Part of a small language model's weights: learned and rotary positions.
Each number is 128 + 24 x the weight over the matrix's rms, rounded and kept within 0 to 255. Layers, rows and columns count from 0.

# layer 4 attention key, 256x128, rms 0.158, rows 105-209, columns 0-63
[[140 128 112 122 174  72 140 168 115 127  96 115 109  95 104 142 150 103 150 108 150 126 134 173 168 103 184  77 132 142  92 100 105 128 125 125 116 128  79 137 157 168 130 159 142 132 118 132 190 112 138 117  78 112 123 150 134  74 128 101 181 123 142 164]
 [137 133 119 141 121 145 160 117 130 164 136 141 119 172 133 100 122  84 116 153 114  92 173 123 165 136 181 160  91 128 115 128 123 140 154 155 130  97 117 157 123 178 146 136  86 141 125 128 159 114 103 115  89 116 135 132 119 111 122 141 116  92 117 164]
 [183 147 167 114 143 108 138 185 135 113 124 145 102 123 130  90 127 101 157 126 145 142 128 111 112 166 139 145 145 108  89 133 124 106 154  94 145 125 116 124 122 114 154 148  98 115 100 111 130 144 122 106 124 151 109 147 139  91 135 134 142 123 109 143]
 [155 116 154 152  93 101 113 129 146 100 135 149 134  85  96 176  83 129 115 117  95 163 134 141 132 111  99 140  90 119 120 127 161  81 119 120  93 154 158 102 172  94 133 127 152 118 142 161  88  91  84 142  98 111  87 110 132  84 132 129 109 147 136  96]
 [134 145 173 132 152 129 101  98 191 141 163  97 118 180 132  99 108 128 124 131 109 138 112 130 131 153 153 107 102 170 100 119 137  96 128  64 142 130 128 136 148 143 140 113 137 128 126 132  86 145 133 143 104 152  97  85 146 119 116  94 163 103 128 131]
 [ 99 117 138 119 106 142  64 121 148  92 172 154 127 110 115 112 150 101 162 151 107 116 114 131 115 123 123 156 160 142 107 145 122 127 129 137 133 107  99  74 134 100 112  89 102 100 129 151 124 116 125 109 126  96 136 134 149 105 131 150 163 114 124  99]
 [120 106 111 145 132 119 141 116 113 161 136 127 109  77 113 125  91 122 133 175 152 116 125 125  92 143 162 126 120 123 130 123 134 164 129 127 106 112 127 144 114 110 116  85 129 151 147 151 127 124 105 146 151 123 103 111 107  86 118  71 127 132 170 151]
 [150 140 110 169 136 148 103 119 120  83 134 157 150 132 166 126 114 120 157 129  82 145 111  91 120 135 117 132 110  88 133 113 142 155 130 145 140  96 158 105 135 125 128 158  89 167  93 146 121 165 128  47 164 110 134 186 129 148 127  80 117  95 148 147]
 [145 122 152 119 137 105 113 104 141 140 130 108  83 101 121 149 161  76 152 137 152 147 125 167 118  95 128 133 121  87 165 139 102 123 168 130  66  86 101 151 149 182 114  97 144 143 121 160 125 185 116 176 145  88 125 105 147 161 135 107  99 103 179 135]
 [120 158  84 114 147 128 151 126 111 154 116 179 111 140 146 173  97 125 149  98  95 104  99 123 109 146  99 113 126 144 106  89 125 118 134 103 148  76 126 110 141  82 110  93 139 199 116 137 121 128 129 132  97 127 108 101 157  93 140 163 138 128 146 196]
 [ 81 141  97 106 147 142 152 145 129 134  79 128 162 149 122 189 145 122 107 129 114 100 121  96 103 141 141  65 118 138  97 142 119 116 101 108 128  78 128 134 168  99 113 111 139 142 153 131 106 155 103 117 159 103 140 114  66  86 122 161 170  98 128 142]
 [120 165 112 123 135 147  82 145 104 141 122 138 159 114 146 159  87 154 117 109 131 116 142 138 112 119 128 138 117 150  93 108 128 112 117 129 101 174 140 126 145 139 112 113 165  90 110 155 139 108 130 133 151  84 125 132  81 136 122 142 118 141 105  99]
 [141 129  98 171 103 135 147 117 110 121 106 122 139 154 163 180  83 117 150 149  95 171 156 137 137 113 138 115  99 154 147  54 159 142 119 110 120 147 163 114 150  85 143  85 150 176 110 125 122 120 141 156 127 114 161 124 140  90 140 151 110 166 132 126]
 [108 123 123 117 132 104 131 146  99 114 116 145 110 163 128 142 140 139 131 157 168 127 110 134 121 129 189 178  84 101 118 151 139 112 159 155 150  87 157 144  88 124 106  95 100 155 126 151 173 127 132 104 123 168 145 114 108  92 114 104 125 101 153 130]
 [ 99 149 177 175 141 117 117 121 150 146 136 140 125 130 137 113 120 156 121 150 132 104 155 118 143 145 144 158 119 135 140 125 134 117 106 130 164  88 108 145 115 151  71  81  70 103  79  94 163 116 173 121 140  79 122 105 152 182 136 140 166 137 140 125]
 [139 155 144 144 139 128 101 117 120 156 149  89 148 115 110 174 114 176 139 124  79 172 152 148 104 123 143 133 120 173 148  85 154 122 143 137 144 105 146 122 140 136 136 153 110 144 117 110 108  96 147 156 107 106 138 153 140 151 114 130 127 189 109  99]
 [141 129 182 108 159 110 146 102 131 134 142 122 102 148 125  64 128 107 134 149 170  95 172 141 148  94  99 129 183 157 114 169  75 134 117 127 123 125  66 132 110 148 137  98 133  67 131 157 156 110 122  96 176 141 148 148 119 145 130 102 106  46 119 125]
 [146 163  98  96 174 117 154 120 110 159 123 155 161 154  94 145 131 160 114 159 127 146  98 100 125 125 119  89 148 147 182  73 153 116 136  64 131 154 149 137 147 143 125  94 111 171 164 100 119 144 112 115  90 124 161 168  91 137 157  99 110 164 147 117]
 [123 132 157 192 136 105 126 144 130  95  91 153 161 148 132 129 135 146 142  98  85 110 130 160  93 138  98 130  96 126 129 135 174 128 139 163 112 119 118 134 106 144 161 110 109 182 159 130 101 150 133 119 117 187 137 117  78 122 163  99 114 164 172 116]
 [ 80 119 185 130  85 142 116  86 148 127 147 131 139 106 114 112 134 136 141 154 121 163  77 148 117 150 107 106  98 145  97 119 134  97 107  82 109 128  89 113  93  86 110 110 116 104 138 134 100 157 104 116 142 100 144 127 117 126  96 158 158 127 142 156]
 [145 154 142 113 152 111 123 111 128 119  76  88 123 109  94 145 127 100 141 148  96 127 117  96 153 109 129 144 122  86 156 125 133 122  97 107 170 129 100 134 106 125 108 106 118 124 111 151 104 145 149 185 102 141 191 124 131  99 101 133 152 136 138 123]
 [119 160 117 126 194 121 107 106 155 114 128  95  92  83 157 118 125 135 169 117 114 139 127 149 152 133 104 119 118 138 148 115 131 145 117 124 174 146 117 124 151 131 153 110 129 105 134  70 121 143 110 120 155 159 171  95 132  85 155 126 152 146 141 135]
 [ 93 163 143 134 124 137  91 179 150 154 136 130 117 115  94 113 124 128 148 169 103 100 131 110 126 132  93 153 129 150 138 100  88 150 123 117 149 132  90 155 124 107 150 142 127 125 103 144 104 128 115 163 113 155  81 133 145 133 112 113  75 116 174 134]
 [ 87 127 136 129 116 115 152 104  97 107  95  85 106 150 148 114 100 112 132 123 156 136 112 138 125 137 184 141 116 138 142 151 136 110 145 109 105 139 113 146 133 150 118 126 107 131 171 153  86 114  96 165 140 103 117 150 160 121  80  82 136 173 138 151]
 [ 92 133 158 136 127 119 148 110 117 140 161 126 155 132 101 139 145 147  86 127 128 111  81 116 166 136 152 177 121 121 110 112 101 129 166  80 133 160 132 161 144 109 154 119 125 125 111 150 163 163 147 126 130 106 163 111 154  80 174 139 122 169 134 138]
 [137 145 102 133 127 119 106 155 133 126 145 139 143 110 168 153 143 105  95 174 139 148 107 115 102 141 142 146 138 122 133 142 157 118 159 140 144 109 147 120 137 116  95 114 107 130 136 118 155 133 158 153 140 139 195 116 149 121 128 119 154 142 111 126]
 [210 113 129 120 132 122 124 118  95 155 141 123 121 148  95 147 111 180 171 155 153 153 138 155 137 123 134 137 107  92 125 104  98 179  70 116 110 137 130 136 147  76  87 127 161  96 167  93 124 140 128 125  86  81 152 127 146 138  96 135 124 117 103 127]
 [142 155 144 142 152 113 131 123 153 112 143 140 144 138  91 102 125 140 155 124 111 130  86  35 141  88 135 109 129 101 116  87 177 108 150 105 150 121 149 143  89 111 122  99 167 130 131 138 140 168 128 121 131 132 138 124 158 149 140 148 174 152 141 117]
 [130 127 105  98 146 134 135 143  92  97 107 127 119 129 125 122  98 129 133 124 131 137  86 146 141  81 128 121 116 123  87 123 107 128 141 129 148 153 155 107 153  85 102 100 130 128 114 129 109 145 148 133 150 126 151 166 140 126 114 111 125  94 137 125]
 [ 91 127  96 107 113 158 131 133 137 111 130 139 125 156 156  98 137 115 118  96 120 111 120 114 126 107 110 128 171 129 116 148 123 153 108 149  99 149 107 109  95 131 138 173 111 121 137 137 140 124 131 113 120 140 151 114 143 141 118 113 110 121 117 121]
 [179 130  97 101 147 186 134 129 112 119 144  84 154 145 115 111 149 148 188 159 114 106 138 147 131 113  87 101 140 154  99 108 114 122  78 192 113 146 131 170 145 127 100 116 151 113 141 116 103 131  92  74 111 111 168 125 163 149 144 110 129 140 122 136]
 [176 158 106 107  87 146 158 126 137  98 148 128 115 112 127 129 128 146 124 125 131 115 158 128 130 130 117 147 128  84 111 107 123 137 109 109 153 158  91 128 137 144 139 156 161 149 141 146  98 158 105 115 146 184 107 115 173 105 124 135 128 154 123 105]
 [156 130  99 106 119 136 157 149 128 108 153 118 179  98 137 167 147 113 149 140 140 122 176 154 123 114 157 130 106 129 116 167 131 113 105 114 109 163 143 151 152  73 124 149 104 169 141 114 150 153 112 130 104 134 128 143 160 147 137 145 105 115 132 127]
 [120 130 144 120 126 144 117  69 110 142 117 168  86 173 100 124  90 126 161 109 156 106 164 159 171 153  96 203 197 122 115 162 174 169 135 146 161 119 153 151 103 131 143 146  84  78 148 123 141 101 151 109  99 158 138 147 149  84 153 146 127 152 151 132]
 [123  93 103 156  93  94  93 115 129 182 124 126 158 157 101 145  92 133 146 133 136 142 143 109 100 140  98 106 120 138 113 119 147 143 153 114 126 109 151 102 106  95  96  98 145 157  97 117  75 124 139 169 108 113 104 119 159 144 116 152 135 109 130 166]
 [146 106 102 149  73 142 147 105 181 156 132 123 111 128 135 131 109 131  88 140 123 135 135 153 109 130  95 112 108 175 128 135 143  94 200  93 119 134 139 128 165 151 111  98 135 160 126  95 142 121 133 136 165 120 124 144 138 101  89 123 167 112 138 106]
 [101 148 107 151 104 117 149 138 127 145 119  79 103 129 163  91 126  84 164 135 159  72 160 158 152 143 172 147 163 175 152  81 123  98 146  88 114 132 138 181 134 137 146 146 161 148  81 123 150 154 152 110 120 126 127 166  89 130 124 114 160 141  89 133]
 [ 95 132 131 135 128 130 153 155 115 109 108 124  90 164 100 150 131 168 143 164 159 148 130 123 145 146 160 136 125  99 146 126 130  94 114 120 121 126 129 104 182  92 147 127 108 111 144 109 114 142 134 114 181 125 128 105 141  89 120 151 148  76 166 135]
 [141 127 133 149 144 142 117 157 151 111 121 149  97 131 126 135 174 133 100  96 130 134  93 152  97 189 150 109 102 168 176 167 116 129 140 124 150  77 124 124 144 113 128 123 121  93 137 173 135 163 112 170 170 144  85 146 104 145 109 146 106 151 138 132]
 [188 120 113 170 150 129 147 127 129 117 150  78 140 192 132 157 115 147 122 108 131 129 148 137 105 140 100  86 140 154  97  81 131 134  93 114 141 119 109 105 115 119 115  97 196 130  80 137 133 161 127  84 124 147 137 185 132  86 129 140 128 114 121  95]
 [125 131  98 143 115 124 149  93 164 131 155 127 146 139 125 146 132 157  98 105 161 155 103 168  82 167 112  62 135 112 117 124 135 135 110 112 106 155 122  81 102 141 119 163 133 116 150 109 136 150 110 153 159 134 157 131 159 122 135 146 143 147 109 126]
 [113 127 100  90 154 126 124  74 162  96 161 133 132 130 110 102  92 158 147 113 133 108 112 122 160 151 151 115 111 106 119 139 158 119 175 161 122 127 139 124  84 114 140 139  88  93 119 105 164 139 168 142 111 128 111 105 144 141 156 125 155 136 150 134]
 [126 174 183 123 162 109 142 121 144 156  92  70 130  99 119 200 148 123 148  95 132 108 161 129 101 129 149 120 128 132 113 103 127 114 117 115 114 169 126 147 141 166 110 103 104 156 136 125 121 157  92 193 116 124  95 106 116 157 104 112 152 121 134 135]
 [128 140 114 120 138 114 125 154 112 134 143 134 113 207 137 115 109 159 156 130 112 123 140  99 111 137  90 152 186 118 137 150 180 153 136 149 162 130 129 132 107 140 151 170  87 133 147 143 125  88 140 155 108 110 138 115  76 122 147  93 122 134 130 134]
 [ 62 130 172 139 156 115 135 135  88 158 129 170  69 132 128  93 123 123  79 103 133  74 141 140 119 130 114 173 156 143 136 130  62 113 159 123 124 118  93 137  86 148 124 125 150 121 122 136 104 140 142  89 157  83 143 130 138 173 127 108 135 117 104 182]
 [211 122 144 134 120 109 142 135 162 144 162 101 111 125 140 141 119 154 137 182 121 132  95 121 131 149  91 152 135  76 115 127  77 154 107 136 125 154 132 129 141 174 125 111  87 111 143 128 142 184 117  71  99 133 104 157  78 191 135 100 119 144 101 130]
 [107 136  58 164 126  70 164  90 108 102 145  90 158 124 156 131 145 110 112 152 115 115 121 170 110 123  80 118 101 174 137 160 114 122 139 122 151  89 113 151  99 134 124 100 162 150 141 135 130 106 134 134 125 152 122 155 118 120  96 118 178  76 185 102]
 [176 104  97 131 149 140 144 135 137  76 123 112 163 134  89 129 124 158 172 147 160 163 137  98  94 132  98 124 142 149 161 155 113  96 141  85 153 133  88  95 138 117 129  93 121 143 131 130  72 131 106 116 157 119 117 143 119 134 110 133 128 105 142 126]
 [133 182 137 145 121 135 155 131 163 145 148 104 119 151  62 122 119 127  83 124 129 179 119 114 141 135 100 119  69 114 119 135 124 124 156 118 134 139  94 153 129 125 129 140  87 122 106  94  67 156 147  90 140 110  98 113 108 132 103 171 155 119 107 156]
 [104 132 135 130 136 144 122 104 121 114 149 137 123 126 104 111 114 151 135 155 110 147 130 133 133 104 158 145 147 147 152 121 137  69 106 149 103 144 117 143 153  65 121 108 128 131 105 109 153 114 144  91 137 111 111 150 122 120 171 141 159 102 120 194]
 [110 116 199 103 139 106 141 161 118 109 127 117  86 190 117 169 111 170 181 143 132 151 113 125 122 152 119 153 142 115 120 121  78  85 135 130 131 130 151 143 146 103 141 191 149 103 204 103 126 103 121 129 112  90 152 130 127 107 103 143 124  83 126 115]
 [110 108 126 172 141 139 127 139 170  87 176 140 101 119 105 143  88 171  99 117 106 101 159 131 120 107 112  96 157 117 120 135 158 108 138 172 118 103 131 145 130 147 155 157 122 147  83 137 159 144 139  63 145 186 150 134 114  96 108  78 112 132 150 139]
 [156  92 154 141 134 144 175 127 133 132 151 139 130 168  92 157 133 151 104 122 128 106 194 104 153 135 156 113 106 136 144 107 104 150 133 139 165 111 112 137  66 173 126 161 107 129 124 135 128 103 105  99  88 127 100  94 125  88 131 127 112 130 134 164]
 [164  74  98  98  98 156  83 171 136 108 112 102 168 126  58 156 124 113 114 140 140 149 182  94 124  97  83 124 161 142  79 124 131 113 126 118 108 152 127 179 162 117 123 147 113 102 131 158 111 146 126 132 156 155 149 131  86 114 103 131 109  79 114 103]
 [132 150 137 125 152 151 103 136 148 136 159 117 147 117 142  90 113 147 107  90 136 130 159 153 157 162 139 195  89 107 143 158 114 138 141 153 106 135 104 126 126 151 119 135  84 164 141  91  89 136  80 163 115 147 154 129 130 188 127 154 114  98 162  82]
 [139 105 154  96 145 112 118 148  91 129 100 153 150 112 182 117 104 180 137 108 145 151 128 113 128 111 159 168 107 137 157 111 135 161  80 142 103 156 152 102 135  84  91 127 110 102 157 154 133 114 142  97 120 148 159 128 134 153 164 143 117 108 106 143]
 [ 96 132  93 107 114 177 100  79 137 113  89  91 133 121 153 128 122 133 149 118 124  83 110 124 131 134 143 116 107 111 169 160  96 124 145 113 133 112  95 123 110  92 101 113 104 147 125 133 139 183  92 153 149  88 107 130 115  93 141 108  77 121 162 123]
 [132 164 172 118 126 118 144 110 122 125 144 149 115 170 143 136 127 130 166 133 113 108 118 128 106 136 152 137 163 151 143 139  82 158 119 143 153 102  99 198 123 137  82 120 102  95 101 137  84 134 174 115 143 148 174 178 155 109 121 118 130 148  96 137]
 [133 122 154 141 108 139 104 117 160 105 147 140 109 131 123 141 129 141 108 102 121 154 112 164 150 115 154 122 122  75 108 150  86 123 119 126 152 104 132 146 122 132 131 136 108 114  87 157 148 125  82 100 121 104 147 151 126  77 142 115 103 128 114 112]
 [136 161 130  81 122 152 108 153 136  96 118 115 144 116 113 150 134 129 157 109 151 121 123 103 120  98  79 105 137 125 130  64 120 168  63 152 117 177 108 136 156 116 128 160  99 120 123 114 101  71  91 159  90 142 149 129 144 164 118 165 117 146 130 103]
 [119 137 147 135 133  81 157 129 106 116 106 143 142 112 127 140 133  97 139 119 126 131 107 165 122 113 117 145 136 141 125 128 152 128 163 184 151 170  81 108 120 112 101 136 107 110 159 123 123 130 114 142 108 145 138 125 117 114  82 127 172  81 136 127]
 [ 86 158 152 120 165 156  92  83 115 113 157 131  58 148 164 144 120  84 145 158  85 160 162 157 101 146 153 132 177 130 163 149  95 133 145 142 123 142 104 140 134 132  64 120 125 129  96 126 106 130 151 141  58  97 117 135 147 107 124 129 122 152 133 114]
 [ 90 110 139 120 117 118 173 120 114 109  88 162 158 147 109 166 155 126 139 165 107 132 158  83 121 165 111 153 146 116 125 118 135 138  85 100 154 120 114 149 111  90 133 108  87 144 143 149 119 131 139 142 111 126 114 144 141 134 116 121  94 132 157 123]
 [155 131 119  85 122 139 149 118 124 155 126 119 139 152 149 149 122 123 145 141  99 157 148 134 100 115 126 108 123  80 119 121 110 160 112 110 111 152 128 128 127 111 178  75 176 133 108  95 108 145 101 105 106 104 125 101 169 152 145 140 116 162 120  99]
 [132  80 144 155 108 130 136 117 114 101 137 123 113 124 133 134 151 122 195 148 112 159 108 110 108 144 129 155 133 118 130 155 102 158 127  97 140 143 132 107 132 165 140  70 103 177 154 164 105 139 117 110 130  93 144 115 147 156 109 146 105  88  92 137]
 [116 114 129 128  84  99 140 122 125 101 153 106 115 172 128  98 145 142 152 105 140  87  91 146 114 128 100 116 149 133 155 134 150  85 170 103 125 140  88 137 137  98  80  99 162 156  71  97 141 113 127 134 136 140 117  69 130  65 161 125 148  76 134 201]
 [117 143 134 138 135 117 109 121 122  82 154 146 100 121 116  80 126 121 138 138 107  65 127 156 163 145 120 120 194  89 145 137  81 166 126 122 162 179 112 149 127 116 137 131  80 120 122 134 133 143 136 140 134 128 149 117 122 138 105 108 128 133 134  96]
 [113 104 131 140 100 115 131 148 132 147 112 127 110 147 143 156 119 151 122 135 144 129 103 109 155  93 130 128  96 129 119 116 110 148 147 112  71  92 124 164 108 110  98 129 134  91 106 128 155 112 136 148 165 171 127 148 156 146 139 140 153  86 130 121]
 [143 160 129  99  85 119 117 167 124 145 104 108 147 153  79 176 152  92  89 154 151 130 148 131 162 152 156 136 177 142 144 133  74 153 150 128 150 109  73 151 147 145 151 118 128  69 139 103 151 131 134 136 140 154 147 150  91 130 136 113 128 103 122 144]
 [ 96 124 162  93 121 110 138  93 151 123 163 120 114 178 132 117 170 127 126 135 175  93  69 137 140 110 150 177 173 119 123 129 136 134 122 114  55 108 120 130  85 133 175  87 137 129 139 131 101 135  86 127 149 101  86 148 150 113 144 137 160 114 132 137]
 [138 106 142 162 146  89 132 161 116  89  97 104  96 168 107 108 125 108 143 110 109 124  98 125 161  82 159 152 148 159  82  89 168 161 153 136  89 161 141  85 123 142 130 122 124 127 122 116 150 137 155 137 130 137 146 116 102  97 130 140 150  92 132 100]
 [152 137 114  88 125 132 124 143 106 181  86  99 166 169 106 171 102 158 143 154 145 144 144 136 138 138 127 109  94 163 111 129 123 107 117 106 107 137  99 156 169  91 137 175 160 142  74 118 125 132 143  90 138  88 148 135 116 163 151 112 106 138 102 135]
 [114 100 153 158 104  94 136 165 120 102 131 121 121 153  89 119 119 103 142 144 109 125 112 127 149 135 153 125 110 133 119 103  91 145 126 100 136  74 148 152 143 128  90 158 152  94 120 124  98 134 129 144 109 142 131 130 147 108 124 132 192 139 120 192]
 [120 152 163  68 123 117 168 125 121 137 134 109 128 106 201  98 127 142 120 134 146 160 100 160 125 119 120 115 126 145 127 120 192 148 116 111 131 148 150 151 119  47 126 137 153  97 146 166 180 148 102 131 114 109 123  74 103 164 142 102 122 130 147 103]
 [140 132 125 153 130  80 137  99 139 138 106 124 138 130 126 117 134 171 140 127  97 152 136 158 116 120 121 118  84 116 119 147 159 170 123 124 135 115 156  94 113 129 131 131 112 143 176 102  95 141 101 125 124 126 125 138 110 109  98 123 115 129 185  96]
 [ 97 149 101  88 124 162 111 131  96 108 174 155 123 134 133 132 138 148 148 111 151 136 133 136 136 115 143 140 140 109 134 139 142 119 130 142 100  97 170 133 150 155 159 172 134 156 124 127 150 151 107 200 133 116 129 100 138 100 141 113 114 139 183 141]
 [128 156 142 154 174 123 132 136 101 111 134 111 123 115 132 119  99 103 136  93 105 154 101 133 147 131 132 149 160  69 105 158 128 127 149 179 125 147  77 122  85 137 105 132 132 156 144 126 115 146 169 140 107 147 155 104 114  96 100  76 119  96 125 104]
 [115 147 177 120 180  92 133 129 130 148 154 120 104 126 136 160 124  92 138 118 138 111 170 118 145 158 155 130  86 139 136 112 144 125 108 155  73 167 123 134  79  89 159 121 148 149 125 143 121 111  94 126 113 149 123 121 137 124 161 109 161 143 125 126]
 [ 97 105 124 101 100 166 101 128 143 166  87 106 119 140 203 166 163 113  85 128 100 136 133 132 132 138 172 128 118  46 126 166 116  91 159 171 125 134 113 143 160  99 135  94 104  96 103 183 184 130 172 125 148 101 134 134 136 185 146 145 145  89 107 132]
 [119 138 156 121 133 115 161 106  98 111 126 139  76 136 105 163 121  96 111  89  85  80 119 196 124 137 170  91 169 166 114 137 122  82 126 101 147 110 142 132 145 134 117 138 106 115 135 152 148 155 164 158 118  85 139 185 106  81 119  61 148 156 130  68]
 [107 149 156 149 117 124 155 156 141 114  93 167 178 189 121  95  98 120 131  93 107 106 121 137 158 148 159 128 185 126 109 181 107 152 121 115 142 174 116 147  95 130 111 114  84  97  88  97 121 160  92 141 143 122 120 151 151 169  75  80 136  79 107 105]
 [130 100 129  95 135  88  96 130 102  89 109  96 155 106 103 112 111 153 156 110 130 121  70 209 151 117 111 149 128 134 138 115 148 123 108 124 158 166 121 151 108 159 144 141 139 153 139 121  95 105 142 116  96 119 145 126 125 109 178 106 209 137 141 110]
 [188  97 142  73  94 129 111 145 129 101 123 138 162 135 162 156 150  83 152 111 124 179 135 143 131  97 109 122 130 137 167 100 152 151 151 133 135 108 149 123 133 159 147 156 115 162 135 130 105 132  94 121 139 142  86 114 117 161 138 158 119 113  87  98]
 [161 129 118 143 165 160 128 101 107 135 141 114 135 144  89 125 149 150 127 137 102 131 115 131 130 141 152  73 136  74 152  96 144 122 104  86 155  68 140 134 152 166  74 183 155 104 102 121 123 112  86  94 164 132 144 102 107 120 123  68 156 157 102 122]
 [142 110  86  97 150 116 176 125 154 184  96 127 144 115 123 106 117 131 125 168 144 146 162 101 116 102 129 145 106 116 114 103 144 117 126 113 110 103 162  87 145 148 159 104 122 121  85  79 133 127 108 159 130 133  81 130 165 134 132  64 150 133 132 124]
 [124  93  79  98 163 107 120  75 100 167  87  83 115 147 132 118  74 147 127  80  99 113 178  87 118 129 144 124 145 110 127 134 135 139 132  81 108 118  80 146 136 103 148 153 140 168 120 133 111 103 155 101 103  97 162 154 142 128  95 116 117 146 148 117]
 [ 99 149 110 123 129  66 150 113  49  85 134 147 170 129 144 132 143 123 185 139 123 154 112 113 127 145 117 154 113  96 130  96  92 124 199 132 140 136 143 104 134 120  74 117  93 123 112 113 113 124 153 154 104  90 130 100 154 159 110 153 141 125  96 146]
 [144 112 124 114  97 141 150 150 116 129 115 126 147 126 119 118 128 124 129 134 112 120 146 115 113 141 109 145 144  97 145 104  94 143 133 122 122 136 112 127 133 145 125  92 152 112 122 118 103 109 108 156 102 138 109 129 124 146 139 122 129 149 120 139]
 [120 128 137 138 148  92 152 138 136 130 112 110 114 118 124 134 132 137 158 126 118 135 116 124 113  94 160  99 113 160 173 168 158 114 150 125 125 135 133 113 143 143  99 137 138 141 152 121 151 156  97  92 163 124 146 126 146 136  91 120 137 104 130 125]
 [ 93 111 107 136 154 119 154 113 116 119 161 111 143 128 134 143 104 150 136 111 124 150 123 126 130 103 146 119 137 123 118 123 127 106 131 144 125 106 125 123 122 125 130 132 133  89 122 134 137 146 149 117 167 102 142 141 117 102 113 131 128 152 138 115]
 [151 142 126 129 131 138 124 119 125 130 115 143 140 119 138 132 134 138 107 135 130 103 125 119 119 131 145 160 114 112 121  95 116 124 133 103 141 131 100 120 123 109 140 120 131 119  93 115 118 115 179 146 126 136 129 157 135 114 162 119 127 152 110 135]
 [106 143  94 118 108 143 151 154 100 120 127 118 142 114 107 124 151 122 122 126 137 109 157 143 135 136 123 104 121 126 137 107 101 109 161 128 116 125 105 149 131 123 183 137 127 128 145 139 125 134 131 126 154 106 129 133 130 142 118 143 132 138 128 131]
 [129 125 140 132 112 115 148 122 144 136 123 162 112 118 111 153 136 141 139 129 112 131  82 115 122 123 108 142 116 158 111  94 105 126 106 138 140 140  88 122 137 145 153 100 114  98 112 125 109 129 152 109 121 130 138 132 117 144 144 121 148 179 130 113]
 [107 115 113 132 128 109 146 133 122 137  75 137 167 124 139 127 123 131 109 110 165 157 109 129 124 106 113 123 143 127 166  79  99 120 108 145 125 143  82 132 134 138 129 122 109  97 156 128 131 141 144 138 133 150 144 129  99 110 153 129 114 153 105  92]
 [120 148 121 128 139  92 125 170 136 164 134 140 131 109 132 113 110 169 131 104 160  79 136 126 110 140  89 133 122 114 134 127 114 144 136 129 102 113  97 105 123 134 118 168 125 137 130 118 101 134  99 134 124 149 127 109 133 136 134  85 115 100  81 117]
 [138 110 122  98 176 109 114 133 113 100 118 116 142 140  99 142 161 101  93 123 113 115 130 146 134 117 114 150 155 158 120 128 132 139 154 166 123 139 149 149  98 119 119 141 112 122 147 149 100 117  95 159 128 128 128 127 129  97 106 138  50 105 128 107]
 [117 138 123 150 105 123 133 131  91 111 144 114 156 124 134  91 114  85 167 113 158  94 177 113 148 154 134 126 125 136 175 122 135 137 150  94 124 109 129 100 159 135 124 123 128 116 151 149 146 136 127 134 155 148  77 129 113  96 114 153 122 104 137 144]
 [ 80 177 139 100 137 125  76 144 149 130 125 151 125 106  98 126  94 129  94 115 160 102 140 128 184 139 130 150 133 151 150 143 123 172 188 143 114 142 143 150 158 101 113 150 146 160 133 128 123 130 130 109 122 109 123  94 175 122 123  80 142 123 111 128]
 [160 130 113 117 155 132 118 128 122 135 111 135 113 132 148 122 123 109 159 156 106 106 123 131 134 118 139 141 125 164 120 153 122 142 114 112 117 139 154 122 139  97 116 114 113 112 126 130  90  75 148 129 114  84 127 128 121 121 116 137  98 115 134 132]
 [ 95  97 118 178 103 116 128 167 138 117 110 110 145 138 134 127 134 119 133 104 146 116 115 104 101  99 103 120 120 128 149 155 157  92 134  97 130 113 155 101 162  93 102 162 102 171 161 152 149 122  93 106 169 137 101 123 139 105 160 105  94 140 154 108]
 [114 108 156 125 133 104  92 124 137 127  85 131 106 152 106 129 135 128 104  87 123  87 110  98 131  89 157 162 141 117 122 140 127 134 133 142 148 128 136 128 141 154 133 135  88 134 134 142 125 179  78 128 142 125 140 131 134 154 107 104 111 103 129 136]
 [139  92 132 130 135 133 130 123 141 154 116 171 121 151 116 141 141 145 113 144 132 121 109 182  94 156 108 130 108  89 134 140 119 132  94 116 150 112 134 141 129 121 124 168 183 132 108 115 106 128 117 119  79 124 175 112 132 142 153 136 121 147  94 150]
 [222 148 113 148 151  98 105 110  90 141 150 125 121 135 123 146 154 163 120 149 116 103 143 131  98 134 158 137 131 114  91  91 123 169 108 166  86 136  71  94 100 160 167 118  73 171 125  96 171 146 135 138 162 123 132 130 131 124 166  96 149  96  96 161]
 [135 122 115 106  82 157 155 126  85 119 148 133 133 136 126  90 102 144 141 145 169  94 127  83 149 159 148 110 166 154  97 136 124 141 170 143 112 135 117 105 108 174  86 130 138 143 142 100 126 106 119 129 160 108 158 133 144 150 165 124 169  99 136 171]
 [127 125 143  90 131 122  97 107  97 132 126 130 123 100 113 160 159 104 107 124 157 129 120 140 124 144 111 136 151 184  86 136 113 119 115 120 109 158  61 122 119 162 116 144 139 130 153 123 133 118  79 122 131 127 113 119 136 133 125 145 114 104 129 108]]